From a checkpoint of a small transformer trained on Wikipedia.
Training: a variant of Adam for these matrices, 13453 steps.
Each number is 128 + 32 x the weight over its row's rms, rounded and kept within 0 to 255. Layers, rows and columns count from 0. The size above them is the row's rms in percent of the matrix's.

# layer 4 MLP down (transposed), 3072x768, rms 0.0169, rows 482-499, columns 576-767
size [104 101  97 100 106  95  96  94 102 102  98  93 103  95 103 103 110  96]
[[150 117 171 123 134 105 154 177 145 127 155 124  95  65 170 136 103  91 141 120 142 127 181  98 110 120 129 112 143 133 132 103 159 130 127 174 133  72 101 136 168 151 109 158 145 121 103 100 138  81 140 122 138 162  90 150 141 150  95 133 100 128 107 107 192 120 156 139 159 149 120  98  88 194 141 103  89 171 108 104 114 108 159  77 177 116 133 149  91 126 133  82  68 137 111 142 108  58 198 182  56  74 174 140 146 138 129 101 101 137 206 190 102 106 139 141 129 102 134 100 131 123 160  84 127  99  78 102  97 131 148 182  87 108  76 102 228 142  88 145 154 154 156 102 141 122 110  45 127 124 135 146  90 141 130  35 117 119 156 155 128 159 108 131 140 156 161 169 151 117 136 147 119 167 167 150 128 105  54 129 117  83 151 170 105 130 133  84 117 108 117 110]
 [137 170 115 117 168 147 154 135 118 136 116 147 158 120 148  71 100 158 149 112 145 160  69 167 160 117  71 134  99 146 140 105 114 132 174 174 171 130  78  95 156 122 186 141 122 145 117 109 138  70 115 115 148  88 204 107 124 195 173 128 188  73 112 102 161  84 125 160  80  74  52 168 145 132 122 132 127 131 116 104 115 130 176 124 100  79 181 111 148 148 107 135 196  87 149 152 100 131 140 188 160 130 126 139 186 154 139  91 123 159 148 161 102 149 147 147 113 216 118 146 125  80 135 146 132 118  98 128 173 120 138 106 185  84 159 170  99 157 105  98 130 152 106 170 119  86 156 148 171 118 122 126 174 152 108 101 130  97 179 180  97 132 122 127  74 128 147 212 143 145 114 139  50 173 136 146 100 108 219 134 140 139 110 162 165 135 100 171  76  96  78 108]
 [163 144 140 121 167 117 138 146 144 119 130 107 164 122  84 160 131  86 123 190 137  99  94 119  75 151 116 125 163 112 154 113 146 134 120  89 115 108  87  46 171 136  67 100 166 103 131 152 125 107 134 163 162 131  97 187 134 163  88 109 139 128 147 132 168 126 116 121 206 140 130  82 147 118  95 123  99 177 143 158 135  91 135 110 128  93 117 108 121 121 172 132 118 140 133 173 132 146 117  94 116 134 114 194 113 127  91 114 128 139 161 152 116 145 152 141  73 146 144 128  73 126 154 181 185 178 132 123 167 109  90 144 166 111 129  89 145  61 129 136  82 163 121 175 132 163 144 122 136 181 139 132 107 153 124 162 155 198 126  75 143  85 167 171 179 116 165 165  78 131 100 109 123 164 155 136 124 188  98 117  90  77 146 108 160 123 127 150  99 167 130 136]
 [115 127 154  99  93  96 109 204 164 118 149  88  63 212  85  96 120 137 125  93 150 198 145 103 106 156 152 197 128 116  83 108  91  89 128 110  82 170 124 138 160  94 158 128 139  83 115 130 189 152  71 173 124 120 153  77 122 174 114 133  88  73 149 101 188  89 154 146 136 100 115 110  99 156 177 173 140 128 179 135  94 157 117 148 147 139  97 137 174 188 164  99  90 124  93 129  77 102 168 129 127 184 188 144 153  77  54 166 103 125 100  95 116 114 118 178 192 144 136 140 159 208 147 129 143  94 125 140 114 136  96  85 121 147 112 131  97 196 115 151  65 132 144 142 158 188 158 166 177 175 131  93 135  96 127  68  99 134 122 110 145 131 149 176 169 173 102 155 102 101  86 120 150 123 106 155  68 135  93 116 122 170 120 139 102  64 125 167 134 121 141 148]
 [126 124  67 142 135 160 143 162 196 100 118 152 155 125 142 131 100  90  76  86 196 132  90 130 120 142 109 111 126 108 169 176 116  80 126 101 105 119  92  72 133  95 142 125 164 163 103 148 109 177  83 138 112 158 105 122 129 128 161 125 132 161 118 140 152 165  90 161 136 149 153 167 171  83  89 125  89 131  98 132  75 138 140 160 144 126  80 178 104  86 121 134 134  90 164  99 166  39 111  82  97 113  89 123 166  80 101  99 172 121 122 125 136 138 149 133  51 157 107 171 142 102 161  95 164 142 119 184 147 113 105 118 147 121 151 133 167 112 111 136  72 103 151 101  79 155  71  81  93  78 116  74 104 114 166  86 116 164 164 172 136 196 132 153 114 117 158  63 137 153 179 118  74 175 150 117  64 122 147 103  95 162 171 156 113 127  74 115 126 154 132 125]
 [ 74 136 150 103 127 101 143 187  82 139 187 165 204 162 130 101 154 126 127 132 132  67 114 127 150 144 141 104 144  84 143 111 159  47 119  96 129 175 105 100 194  87 126 138 129 121 145 161 151  85 135 136 142 189  87 113 108 150  75 131 146 122 114 106 126 144 142 135 114  75 124 161 113 134 103 157 131 178 153  71  88 193  87 106 120 113 107 143 133 111  91 147 163 145 178 128  85 131 157  95  83 166 138 136 109 172  61 178 139 211 133 164 150 133 178 147  84 135 105 165 140 160 140 116 197 135 184 161 159 146 157 131 197 100 192 142 164  84 107 109 129 135 112 127 135 105 129  66 112  97 143 167 110 157 143 148 187 158 174 114  94 157 118 167 140  64 180  85 146 164 110  97  99 159  86  78  50  74 150 103 178 161 135 128 141 131 149 120 184 153 154 147]
 [177 113 124 105 116 131  81 110 104 123 111 148 129 148 153 133 140 186  97  85 165 180 120 133 118 103  87 121 173 147 146 113 149 153 157 190 112 118 148 113  83 164  91  69 150  79 134 119 148 113 127 113 145 132 173 179  96 118 138 129 149  47 125 132  71 142 162  95 102  89 176 106 151  98 175 181 143 141  97  88 129 152 143 156 127 183 101 117  97 199  97 163 182  61 132 140 138 117 165 172 127 146 136 151  55 136 150 144 165  44 131 106 173 158 133 143 186 124 114 118 138 151  99  66 136 158 137 111 201 150 177  73 139 129 128 127  91  91 100 124  80  96 135 118  88 160 132  90 125 112 137 177  70  67  83 130 156 161 143 168  98 123 119 107 153  98 127 168 166 131 145  62 112 125 137  85 122  82 138  96 147 121 111  72  68  66  86  99  66 110 182 165]
 [177 128  88 106 134 179 128 165 139 169  93 122 175 179 126 122 112 132 108 108 116  88 108 158 115 112  94 157  98 115 192 141 166 101 107 149  83  82 137 118 110 173 179 148 149 180  94 135 141 107 159 137 161 100  94 145 111 171 184  83 117 130 139  99 162 103 175 128 113 110 139 120 110 148 154  74 126 169 173  75  78  70 177  68 136 130 128 126 131 121 178 124 158  88 107 159 133 105 156 127 111  67 150 177 205  84 139 135 118 127 130 141 112 170 140 178 136  91 163 126 143 144 149 159 162 135  79 145 170  74 130  99 222  69 114 132 162  97 126 121 134 131 136 180 124 135 150 137 151 140 135 132 137 124 184 156  83 118 138 142 189  86 157 192 114 188 172 103 114 151 125 112  93 170 157 140  68 124 166 155 118 126 132 127 136 134  73  77 162  90  94  97]
 [140 123 161 140  96 156  93  92 144 170 110 102 126 157 124 143  87 139  92 135 155 175 151  93 167 114 139 166 180  52 134 110 122 134 131 177 122 170 143 160 173 119 101 122 162 125 142  44 131  91 172 152 128  99 166 147 146 107 120 126 136  87 177 198 139 135 182 103 106  93 112 143 158 115 130 142 117 128 173 112 136 142  70 110 151 100 187 160 109 129 130 133 105 152 108 123 115 134  91 163 196 145 188 109 133 131  61  96  64 127 136 100 126  95 181 146 108 111 139 134 155 149 133 111 108 145  63 191 182 149 143 190 110  75 115 199 154 182 105  93 104  95 100  73 140 109 123 122 126 147 142 142 145  80 125 144 144 125 106 149  40 156 130 170 134 118 106 162 119  66  89 121 115 131 152  88  92 116 165 104 104 134 102 136 160 124 106 179 160 144 137 117]
 [142  84 147 113 101 138  86  82  83 108 134 134 107 149 165 156 116 137 104 150 107 130 140  77 166 138 135 124  82  92 137 162 180  81 168 123 136  74 108 189 131 152 133 161 183 128 120 124 120 179  94 135  70 133  78 186 115 121 161  84 168 151  92 154 119  86 108 126 145 114 171 167 140 149 117  84 101 101  95  96  71  88 134  83 157 115  97 177 130 137 102 155 160 206 133 112 108 146 191 166 160  71 105 217 111 119 135 139  94 129 178 120 114 126 169 171  86 147 112 140 184 116  89 167 177 136  96  99 143 121 158 112 124  85 161 127 143 131  47  99 111 155 106 107 173 146 187 119  97 133  92 153 134 157 144 112 138 132 124 136 102 161 113 100 150  95  88 139 179  86 147 193  72  99  91 115  89 170 128 129 154 113 127 196 103 162 125  70 180 126 182 144]
 [129  58 108 134 121 131 112 202 139 141 136 122 130 120 140 172 147 129 125  72 120 120 132 170 128 132 158 123 209 173 133 176 183 115 143 105 139 175 119 131  95 185 146 165 118 178 107 115  72  96  99  85  33 150 133 155 171 173  52 125 116 122 109 106 134 131 100 157 116 133 101 125 149  62 107 185 133 158 134 126 111  86 108 163 167 162  97  92 183  83 156 145 142 129 194 181 161 113  89 154 107 134 101 111 126  98 110 158  81 114 110 148 139 113 132 139 141 176  48  61 139 140 106 155 108 120 121 147 149 108 127 122 117  95 117  79 129 147 119 107  62  76  97 157 149  95  66 151  97  95 117  55  93  58 169 117 200 193 146 113 193 180 174  98 124 124 116 128 102  98  65 153  80  94  76 101 169  97  50 129  75 207 179 140  91 112 113 114  97  81 127 106]
 [115  98 101 177 140  81 120 126 108 159 135 133  48 116 124 156 148 140 122  64 106 153  97  89  88 121  81 148 116 104 125 113 131 124 183 137 119 108 152  81 139 106 156 138 117 156 158 154 104 115 146  77 178 168 130 120 164 127 172 167 170 112 116 130 138 162  88  75 154 103  56 123 128 162 139  85 133 120 169 100 123 175 145  86  95 129 140 128 150 125 182  99 122  98 130 131 180 128 127 125  81 107 146 169  39 130 119 138 120  78 186 127 141 176 193 121 139 139 132 110  98 133 125 144 127 118 127  79 118 144 127 169 124  60 158 144  72 176 157  83 151 174 103 155 162 116 149 142  87 145 166 107  62 114 123 135  97 108 190 136 173 143 144  89 126 150 180 145 137 108  78 120  47 185 127 202 159 117 152 165 219 129 162  93 101 190 116 161 114 108 154 161]
 [130 128 137  72 111 148 167 130 132 106 147  92 107 128 118  82 103 153 171 147  91 171 123 116 129 127  73 162 122  70 101 135 112 168 120 136 170 173 136 155 174 125 188 112 148 132 127 141  94 169 134 154 146 111 191 182  98 161 118 131 190  49 160 157 165 167 138 160 152 137  96  94 141 134 123  85 158 129 141  88 128 173 173 154 125 133 146 117  99 177 164 113 149  82 104 117 118 116 132 151  60 149 112 163 170  90 156 162  55 154  77 109 115  76 128 140 104 130  55  93 150 126 125 189 104 147 163 157 117 142 124 101 157 146 164 112 159 121 101  80 136 108  97  41 112 175 152 108 109 137 112 199 135  96 117 143 147 145 137 130 117 152 155  89 106 162 112  50 100 105  98 156 150 129  96 147 130 187 146 118 117 128 126 172 109 169 145 133 136 165 188 129]
 [135  72  54 158 186 170  61  64 139  96 114 114  84 155 107 161 146 129 119 113 111 122 141 118  61 105 123 153 132  75 101 131  88 147 113 106  63 134 136 150 138  89 125 103  95  87 115 200  85 113  53  69 114 134 174 142 120  81  88 195 126 115  98 205  82 120 196  81  90 150 155  94 112 105 184 141 188 141  81 131  90 112 149 157  75 114 116 172 145 163 160 162 149 129 193 105 118  75 113 136 139 126 182 110 110 149  61  91 155  84 129  81 129 142 171 162 100  92 152  87 179 118 177 175 161 125  85 167 123 126 124 104 180 121 111  83 178 112 138 179 118  61  89 158 146 143 177 169 102  82 123 125 149 101 111 155 127 155 107  88 150 151  87  61 100 152 157 105 129 103 121 109 136 157  94  91  97 110 164 151  96 136 132 160 156 153  89  80 175 167 169 103]
 [159 134 189 180  70 161 173 158  95 138 112 135  64 114 123 183  91  34 108 110 117 131  59 190 110 116 133  92 146 124 132 150 185  46 132 142 154 141 175 165 119 165  97 119 137 138  91  59 101 117 123 156  97 111 146 155 119 178 134  62 155 134 103 116 112 165 120 146 104 164 154 113 136 202  99 145 115 149 117 137 111  80 152 120 137 158 151 113 117 121 117  87 118 101  51 111 111 159 113 168 151  84 113  91  99 180  97 130 114 131 111 138 169 151  79 132 113 164 101 135 123 103 138 112 175 166 154 125 132 143 138  90 153  96 165  85 106 159 142 130 147 148 138  70 139  82 108 129 239 111  78 135 121 157 133 170 104 153  91  83 150  89  89 165 163 167 151 103 136 133 134  72 160 189 155 142 116 125 131 146 155 124 129 136 105 130 148 117 154  99 128 116]
 [200 188  99 133 138 149 170 124  43 116 155 153 143 122  95 129 176  90 139 110 113  95 110 105 174 147 164 174 133 140 182 153 164 131 153  96 124 147 136 151 108 187  75 108 130 149 100 152  92 141 149 147 108 108  72  97 121 143  83 145 111  67 139  62  67 180 102 149 146 174 170 165 153 133 111 183 105  99 147 112 125  70 165 198 113 105  93 153 165 125 112 132 115 107 136  43  54 135 105 134  93 112 186 177 131 132 150 139 120 169 147 181 150 118 154 134  91 113 135 157  66 201 169  96 124 146 120 212  96 156 131  85 125 151 163 168 161 139 124  92 132 167 189 147 126  75 146 153  97 146 125  94 158  67 129 112  93 115 152 114 127 184 171 129 183 116  75 152 108 127 109 145 110  82 105 116  89  69 121 109 145 126  92 173 127 120 142 101 142 130 187 180]
 [ 93 173 143  61 147 139 132 108 186 117  75 130 149 134 115 162 135 109 140 175  88 148 146 108 131 119 128 145  86 152 141 133 200  71 109 159 156 100 103 182 102  71 109 150 116 142  67 131 112 149 125 113 136  84 152 133 107 147 176 155 102 106 138 145 166 134  99 106 113 108 129 157  63 112  71  81 130 143  96 108 180 122 150 135  81 139 111 115 130  53 157 216 129  92 146 104  94  82 140  85 156 139  98 102 127 117 175 153 134 148 125  78 146 185 126 150 120  76 163 154  73 172 166 125 117 121 114 105 147 118 116 139 120 139 107 137 116 136  94  70 107 122 137 156 117  82  91 115 157 105 148 188 123 148 104 180  90 143 112 193 170 114 131  50 100  73 121  96 126 161  78 133  87  99 140 188  88 176 167 165  89  48 111 134 184 113 137 193 172  74 116 153]
 [105 110  74 135  97 100  69 125 106 115 111 139  93  77 140 201  90 162 137 147 212  65 144 169 164  83 194  91 155 119  98  94 143 167 122 145 199  87 151 131 147 166 132 176 111 100  94 141 164 133  97 168 122 117 158 157  58 132 103 115 103  88 123 164 160 146 127 174 100 135 150 137  78  74 152  91 185 110  68 104  86  58 195  41 163 101  51 119 142 125 143 115 123 140 121 151 114 130 172  97 178 138 128 157 113 199 165 142 121 157 161 117  96 100 119  93 148  95 113 146 166 111 123  98  68 151  93 120 117 128 112 155 183 147 113 170 160 182 103 117  88 143 168  82 164 136 134 130 101 134  70 139  79 121 142 121 116  95 139  80 139 140 173 114 125 113 154 144  90 165 113  52 137 103 145  98 116 192 155 148 177 142 125 102 105 149  73 133 108  66 127  67]]
# layer 4 MLP up, 3072x768, rms 0.0207, rows 483-500, columns 576-767
size [102  99  98 106  94  96  95 101 100 100  91 105  95 102 102 113  97 100]
[[ 93 136  78 127 163  76 167 138 106 162 166  72 125 110 118  80 150 156 163  92 142 148 146  83  69 171 142 160 120 114  80 144 129 159 151 146 147 159 113 163 184 130 166 118 156 139  79  83  98  90 111 184 136 175 129 125 146  97  85 105  99 159  98  88 114 145 109 118  93  93 116 144 128 135 164 161 118  92 141 104 143 140 169  99 171 132 146  95 121 149 118  77 170 120  81  96 163 122 136 132 162 125 142 168 121  87 133 130 118 133 139 144 126  82 161 118 146 179  93 181 140  81 165 101  95 149 106 117 144 139 150 152 119 108  88 158 122 133 215  94 152 131 100 143 171 111 136 115 145 171 201 108 140 108 213  97  91 121  86  97 154  45 125 143 141 149 113 139 184  91 135  99  64 138 106  84 102 146 156 140 122 146 103 151 119 160  86  88 126  84 126 156]
 [ 93 169  93  98 110 142  89 150 141 167 135 178  94 120 171 126  48  90  77 110 117  94 113 156 104 112  95 171  76 125 123 157 113 120 121 103 173 121 147 122  93 100 153 114 113 188 130 100 138 164 100  87 105 123 185  92  77 155 161 102 123 141  93 126  92 134 143 163 143 116 138 154 133 139 145 175  78 138  74 171 105 124 167 162 113 125  85  85  70 160 141 124 163  90 143 172 132 161  77 118 139 172 115 205 115 165  92 147 124 132 101 175 104 124 131 132  68 178 123 158 121  94 119 107  77 115  91 155  67 135 171 115 168 115 132 151 112 106 136  89 121  76 109 113 164 159 121 146 104 120  97 113 178 147 124  65 168 127 137 116 112  87 137 157  94 175 135 100 140 153 109 167 149 123 125  90 128 103  88 107 126  80 119 165 137 127 132 113  99 118 144  99]
 [105 131  92 138 150 106 181 185 145  90 120 149 132 102 127  84 160 119  94 170 139 105 107 191 117 171 173 168 157  79  49 187 162 154  91 117 147 157 137 129 113 119 122 138 122 116 126  99 193 112  98 102 152  69 150 102 153 171 131 125  99 145  41 123 135  93 171 101  91 154 119 123  78  54 103 140 159  90 115 123 128 125 109 142 122 130 118 138 117  94 138 153 151 170 107 138  65 140 115  53 170 192  80  70  97 135 118 110 109 112 166  87 103  92 123  89 108  94 103 152 139  89 116  26 157  94 137 171 102 128 126  81 109 116 154 193 111 145 143 148 154 101 131  96 122 164 120 164  91 177 151 145 119 138 115 130 164 190 104 171 158 107 120 104  96 152 147 120 108 100  72 147  86 124 110 159  81 119  95 149 126 170  90  93 103 139 155  79 121  87 147 160]
 [137 104  99  95 133 190 140 139 140 131 127 138 104 125 192 167 142 160 116  87 136 133 134  81 111 135  75 131 150  92 151 108  94 100 165  96 123 185 149 127  98 150 105 113 124 118 114 182 120 132 109 127 161 159 128 153 119 112  88 141 149 118 137 146 113 142 122 116  71  72 120 158 161  91  78 152  56  94  91 165  95 160 146 181 191  75 124 126 122 123 136 118  90 142 146 114 163  93 106 142  72 164 111 112 116 112 107  72  96 161  98 111 148  69 127 123 184 132 138 153 156 130 137 139 154 140  93 166 137 183 145 102  83  88 170  73 213 153 130 155 130 125 132  93  60  95 144 114 133  92 112 146 139 124 175  84  74 132  78  88 150 142 174 101 147 122 184  93 148 111 129 116  91 110  98 126 138 141 161 123 143 137 183  62  96 113  63 126 191 144 133 103]
 [ 86  90 119 150 118 116 124 158 118  95 145 107 117 141  96 127  87  63 103  92 116 161 132  95 106 153 140 129 131  95 120 113 114  91 159 131 141 123 100 170 154 103 126  82 109 106  54 144 147 112  93 135 174 135 175 111 132  87 100 126 128 146 138  66 138 117 167 112 144 158 153 118 113 146 123 136 104 105 123 146 141 142  92 131 102 139 192 158 111 148 116 154  89 198  86 156 197  90 153 155 174 113 130 106 110 162  99 173 110  81 110 183 129 119  68 119  99 132  97 207 189  67 128 130 151  83 111 159 197 148 108 142 160 114 124 115 168 169 154  79 121  97 113  70  89  97 100 127 134 135 152 108 165 122  80 155 116 124  52 115 181 198  93 169 105 135 141  86 145 116 202 133 148 163 132 128 186 175 141 111  78 177  99 137 100 130 109 108 150 183 168  81]
 [142 142  40 144 147 186 194  90 112 123 111  82 145  93 149  83 160  68 146 122 110 127 119  93  69  91 227 110 173 107 147  96 138 187 182 168 131  60  96 155 122 140  82 149 155 137 201 106 129 136  91 147  92 104 102 128  69 179 100 143 168 105 121 134 111 190 181 166 132 159 151 141 168 101 126 186  80 111  70  76 118 165 158  79 183 120  68 130 140 124 151  84 130 125 120 149  62 105 135  88 125 116  52 160 115 185 148  80 118  80 146  88 170  98 170  95  82 157 177 156  87 114 148 133 155 111 144  89 159 127  97 127 131 138 125 151  83 170 179 138 166 161 166  31 164 117 159 184 149 136 170 139 172 140 126  61 106 156  89 112 125  75  99 111 142 123 198 104 117 128 104 163  89  85  93 166 147 106 175 114  83 130 170 103 126 114 195 144 218 134 116 115]
 [159 142  97 111  94 101 197 109 136 150  53 137 112 120 152 139 124  61 104  97 137 157 121 131 115 121 134 169 144 101  91 100 132 107 175 173 166  94 105 100 148 134 141  89 148  48 164  87 102 131 114  59 152 177 115 102  88  82 145  69 198 108  88 146 121  87 168 148 129 143 128 116 180 109 170 111 155 109 151 137  82 152  50 115 140 140 127 171 133  77  94 135  80  90 114  81 126 131 128 140 115 188 107 122 137 184 156 155 152  96 129 143 133 132 129 180  93 176  79  97 104 105  91 133 192 140  84 148 154 138 168 170 132 156 120 139 149 135 158 122 145 167  73 165  87  90 174 137 115 143 137 155 152  92 117  57 120 107  92 111  96 129 126 153 166 186 129 143 143 193 176 164  88 109 119  92 195 124 109 121 118 131 106 147 153 146 106  91 104 101 118 118]
 [ 88 132 117 148 151 117 118 126 144 103 164 164  50 142 121 115 118 169 160 165 138 190 133  96 117 186 148 181 127  73 121 162 142 140 160 162 165 106 176 122 187 123 147  80 149  77 138 128 109 106 110 143  80 101 144  96 181 136  66 103 163 102  95 183 152 115 141  83 137 120 123  96 126 125 120 135 146  93 130 180 174 158 153 159 176 136 127 190  87 141  84 166 121 136  86  93 137 173  93 129 121 138 153 108  77 112 140 115  69 137 116 172 118  97  93  77 144 113 126 122 142 116 135  76 170  96  91 117 169 151 179 139 158  59 140 176 123 148 113 165 126 135 156 127 142 115 108 111 112 128 138 107 142  81 131 165 142 126  97  99 124 110 187 150 159 102 158  92 110 121 107  82 127 128 120 121 173 117 156 156 173 156 160 115 100 134 104 111 140 156 130 124]
 [181  67 139 143 171 115 185 140  96 159 165 141  62 147 144 133 156 154 183 132 148 193 139 117 119 108 126 127  89 141 102  77 153 146 111  82 116  96 111 137 134  95 106  63 173  70 147 145 120 139  58 114 151  89  80 106  53 117  71 141 147 104 138 118 101 130 133 128 118 108 143 145 174 114  75 104  92 125  85 150  93 125 138 109 174 128 144  90  68 169 141  94 142  85 153 126 103 143 100 122 133 171  85 169 107 145 104 132 161 110 144 113 114 110 133 112 147 144 105 181  96 115 142  48  76 110 140  93 145 168 217 134 157 143 128  74 152 132 104 158 166 152 119 161 131 168 149  84 135 176 119 107 162 177  76  53 141 113 162 111  81  89 162 147  99 124 196  93 152 139 116 126  92 116  82 133 111  84 137 152 125  90 103 149 111 132 107  85  74 152 131 154]
 [121 146 111 170 112 136 113 153 103 156 101 124  67 124 118 104 121 107 151 116 150 128 146 147 125 106 111 144 131  87 137 189 187 154 181  86 154 138 141 107 138 121 108 129  94  99  57 111  89 145 101 112  71  86 101 143 142 164 161 114 108 134 130 195 135 114 109 129 162 109  56 110 152 136 154 177  86 108  82 149 105 140 156 171 113 143 146 145 104 130 135 125 137 112 129 137 132 106 157 160 130 178  82 149 136 139 193 155 104  84 111 101 114 137 150 118 125 142 153 132 152  92 136 165 130 142  84 142  63 103 118 168  81 130 130  90 108 168 167 135 177  92 184 111  70 119 103 123 127 103  87 105  36 115  43 181 108 102 189 131 101  94 184 117 126 134 153 111 108  98  95 121 128 157 161 192 186 160 123 132 150 216 116  96 130 134 149  81 176 168  61 127]
 [124 157 150 193 115 141 143 150 130 116 122 130 167 139 141 144 144  83 113 160 152 152  91 151 145 164 129 179 151 159 133 132  86 114 129 131 121 140  67 133  67 120 103  85 114 140 134 188 149 139  91 140 112  87 148 161 110 120 121 136 144 223  98 111 136 129  90 121 159  60 160 118  84  60 151 113  96 128  71 204 150 135 134 108 112 129  86 150 103  68 165 133  77 166 126 126 101 171 117 118 146 181 131 180 126 115 201 111 108 163 144  63 151 121 107  78 116 138 162 133 133  91 114 143 182 130 100 138 158 167  84 159 181 188  57 119 172 115 113 206 114 124 146 108 148  96  95 158 115 122 119 140 142 101 109 111 125 156  72 141 122 136 127 154  73  84  55 161 173 107 177 107 137  82 164 141  93 105 103 119  53 216 164 136  90 101 165 163 162 147 156 145]
 [118 120 177 116 128 145 167 130 132 172 147 141  96 134  84 152 110 161 166 133 109 103 167 122 165 156 207 117 139 116 103 124 131 182 167 115 247  98 128  95 116 157 126 156 126 174 125 103 138 171 120 116  83  80 151 177  90 163 118  21  90 106 129 173 105 160 136 123 100 107 131 128 113 126  73 135 196 144 157  89 168 162 173 132 128 107 126 164 108 124 117 164 101 113 150 145 111 120 132 122 111 109  96 103 164 119 147  90 114 150 136 140 135 173 120  99 142 172 158  94 143 144 113  73 141 130 130 177 162 101 100 111 122  87  93 154 143 147 107  97 200 122 146  69 131 187 168 129  70 131 185 147  84  91  92 196 111 125 151  74  96 122 116 129 137 100  75 113  91 155 111 200  98 144 154  82 140 119 206  82 154 163  89 148 168 130 148 101 121 157 110 121]
 [118 113 156 136 108  38  89 109 121  86 105  91 123  95 141 135 110 138 136  86  93  77 156 125 160 165 212 104  77 151  82 122 152  90 183 111  89 152 122 107 166  52  87  67 123 112 118  56  87 146 129 139 120 133 118  70  60 116 144 234 141 117 103  95 111 179 145 206 144 149 144 131 170  97 171 124 196  81 171 105 133 152 151 109 155  95  92 122 163  88 122  78 155 118 128 181 104  81 149 191 166 115  82 165 145  84 132 103 120 169 141 107 151 192 104 102 134 160 120 130 174 170 126 148 135  80  85 190 127  89 131 171 111 128  99 112 164 130 195  52 115 129 116 144 109 117 170 123 144  97 115 127 137 103 106 143 119  78 167 114 123  69 156 105 163 149 112  93 194 129 197 123 138 168 156 169 105  84 150  81  87 128 157 133 151  84 144  89 129 124 130 136]
 [131 134 162 180 128 153 128 185 131 118 111 132  89 107 178 132  55 134 181 131 138 142 102 172 133 172 137 129 129 125 136  96 126 135 130 148  95 120 135 132 128 113  59 125 120 114  51 127 138 147 129 109 118 155  70 172 135 122  90  75 123 152  81 151 123  86 147 126 142 112 136 186 141 112 158  65 130 128 111 158 121 184 141 169 125  80 190 120 131 161  93 186 170 106 144 114  66 147 197 158 127 125 101 142 150 120 174 171 116 120 192 133 149 134 139 129  98 156 138 104 110 172 162  78 149 127 178 140 132 184 165 121 173 134 144 167 148 142 123 158 128 116  85  91 193  80 184  90 159 104 160  99 130 116  62  67 102 122 147 100 121 120  91 168 164 126  96 132  99 141 165 156  90 194 123 163 138 105 184 103  81 151 101 108 140 101 110 185 110  35  72 141]
 [110  82 110 127 121 179 147 105 140 137 147  49  66  69 125 185  98 101 124 114  96 107  57  22 147 123 113 161 121 190 177 118 128 147  96  77 156 142 145 133  93 106 161 128 168 102 143 129 137 123  92 105 174 191 185  68 156 182 130 154 102 118 139 103 180 110 187 102 117 162 130 140 155 152 151  88  98 136 101 101 127 146 168 109 152  64 144 133 137  87 137 182 111 125  91  92 133 106  74  87  86 118 134 146  98 123 195 103 158 166 160 161  80 113  63 131 155 138 125 115 113 103 171 107 126  81 127 181 157 162 143 113 142  97 145 194 147 133  82 125 128 114  94 130 125 151 174 116 115  71 120  99 127 153  86  59  59 144  55 133  76 123 122 232 130 130 137 117 115 149 149 149 141 148  42 100 167  97 196 139  91 125 155 135 107 114  93 131 137 145  56 158]
 [113 148  67  77 118 147 110 157  72  80 103  53 143 121  70 196 150 115 127 196  91 150 142 138 110 155 106 117 125 129 193 132 141 148 149 100 150  65 146 141 140 133 150 132 158 111 117 186 165 172 118 121 137 108 127 128 168  95 147 137  79 126 145 137 141  79 114 179 146  68 113 158 172 103  81 160 174 145  99 181 133 151  94 113 139 138  94 118  82 158 167 122 112 117  90 128 133  78 172  89 209 189 116 188  97 125 159  67 142 159 129 112 109 135 150 126 103 152 146 168 140 139 146  79 119 135  93 109 149  75  86 124 112 115 158 106 147  84 112  90  93 162 107 116  86 115 107 117 152  92 167 202 213 104 101 158 111 195  96 180 141 109 101 146 157  80 137 115 127 117  90 140  92  99 116 132 105 132 164  99 129 209 153 105 130 161 130 140 131  92 111 168]
 [123  85 100 148 163 119  67 124  92 127  99 137 157 124 104 184  90 159 110  57 128 137 158  71 106  98 117 112 102  91  97 140 124 123  96 118 162  88 149 127 120  99 151 131 143 122  93 155 163 137 150 144 184 123 163  65  79 147 124 106 142 118  82  49 100 123 137  81 189  98 127 168 126 189 201 185  94 122 162 195 133 129 134 155 176 121  85  92 110 164 139 129 170 113  99 115 128 155 143  82 116 157  38 187 102 147 123  70 186  82 153 152 144 147 122 106 148 131 124  97 142 105 116 113 167 175 126 112  75 134 169 163  78 131 109 103 181 188 140 141 106 166 108 139 114  56  88  75  85  99 130 165 102 115 143 114 135  79 147 124 101 134  94 132 191 145 169 149 118 121  98 115 115 150 176 186 112 151 101 141 153 138 123 166  91  70  99  85  55  95 179  83]
 [143 142 130 115 105 103  84 109  86 108 122 147 134 134 114  97 194  47  85  95 133 136  95 155 147 125 163 160  95 147  99  79 100 156 112 134 153 167  98 179  99 143 155  99 130  62  81 122 168 131 160 153 170  99  77 173 148 111 133 136 108 189 127 107 167 193 131 153 143 130 181 156 151 156 107 131 133 137  90 113 101 172 108 130 144 131 187  88 177  71 126  77 133 115 134 179 122 160  97 106  65 121 150 123 104 120 104 101 132 126 148 112 118 138  88 130  72 113 149 129 208  79 142  80 126 141 145 185  75 159 139 131 104 112 141 136 123  97 167 110 116 116  90 152 109 139 165  72 134 124 220 131  77 136 120 180 138 110  97 138 134 106 108 197 121 146 122 157 113 138 141 143 147 114  93 109 175 207  75 148  87 134  93  54   0 112 164  94 129 176 167 138]]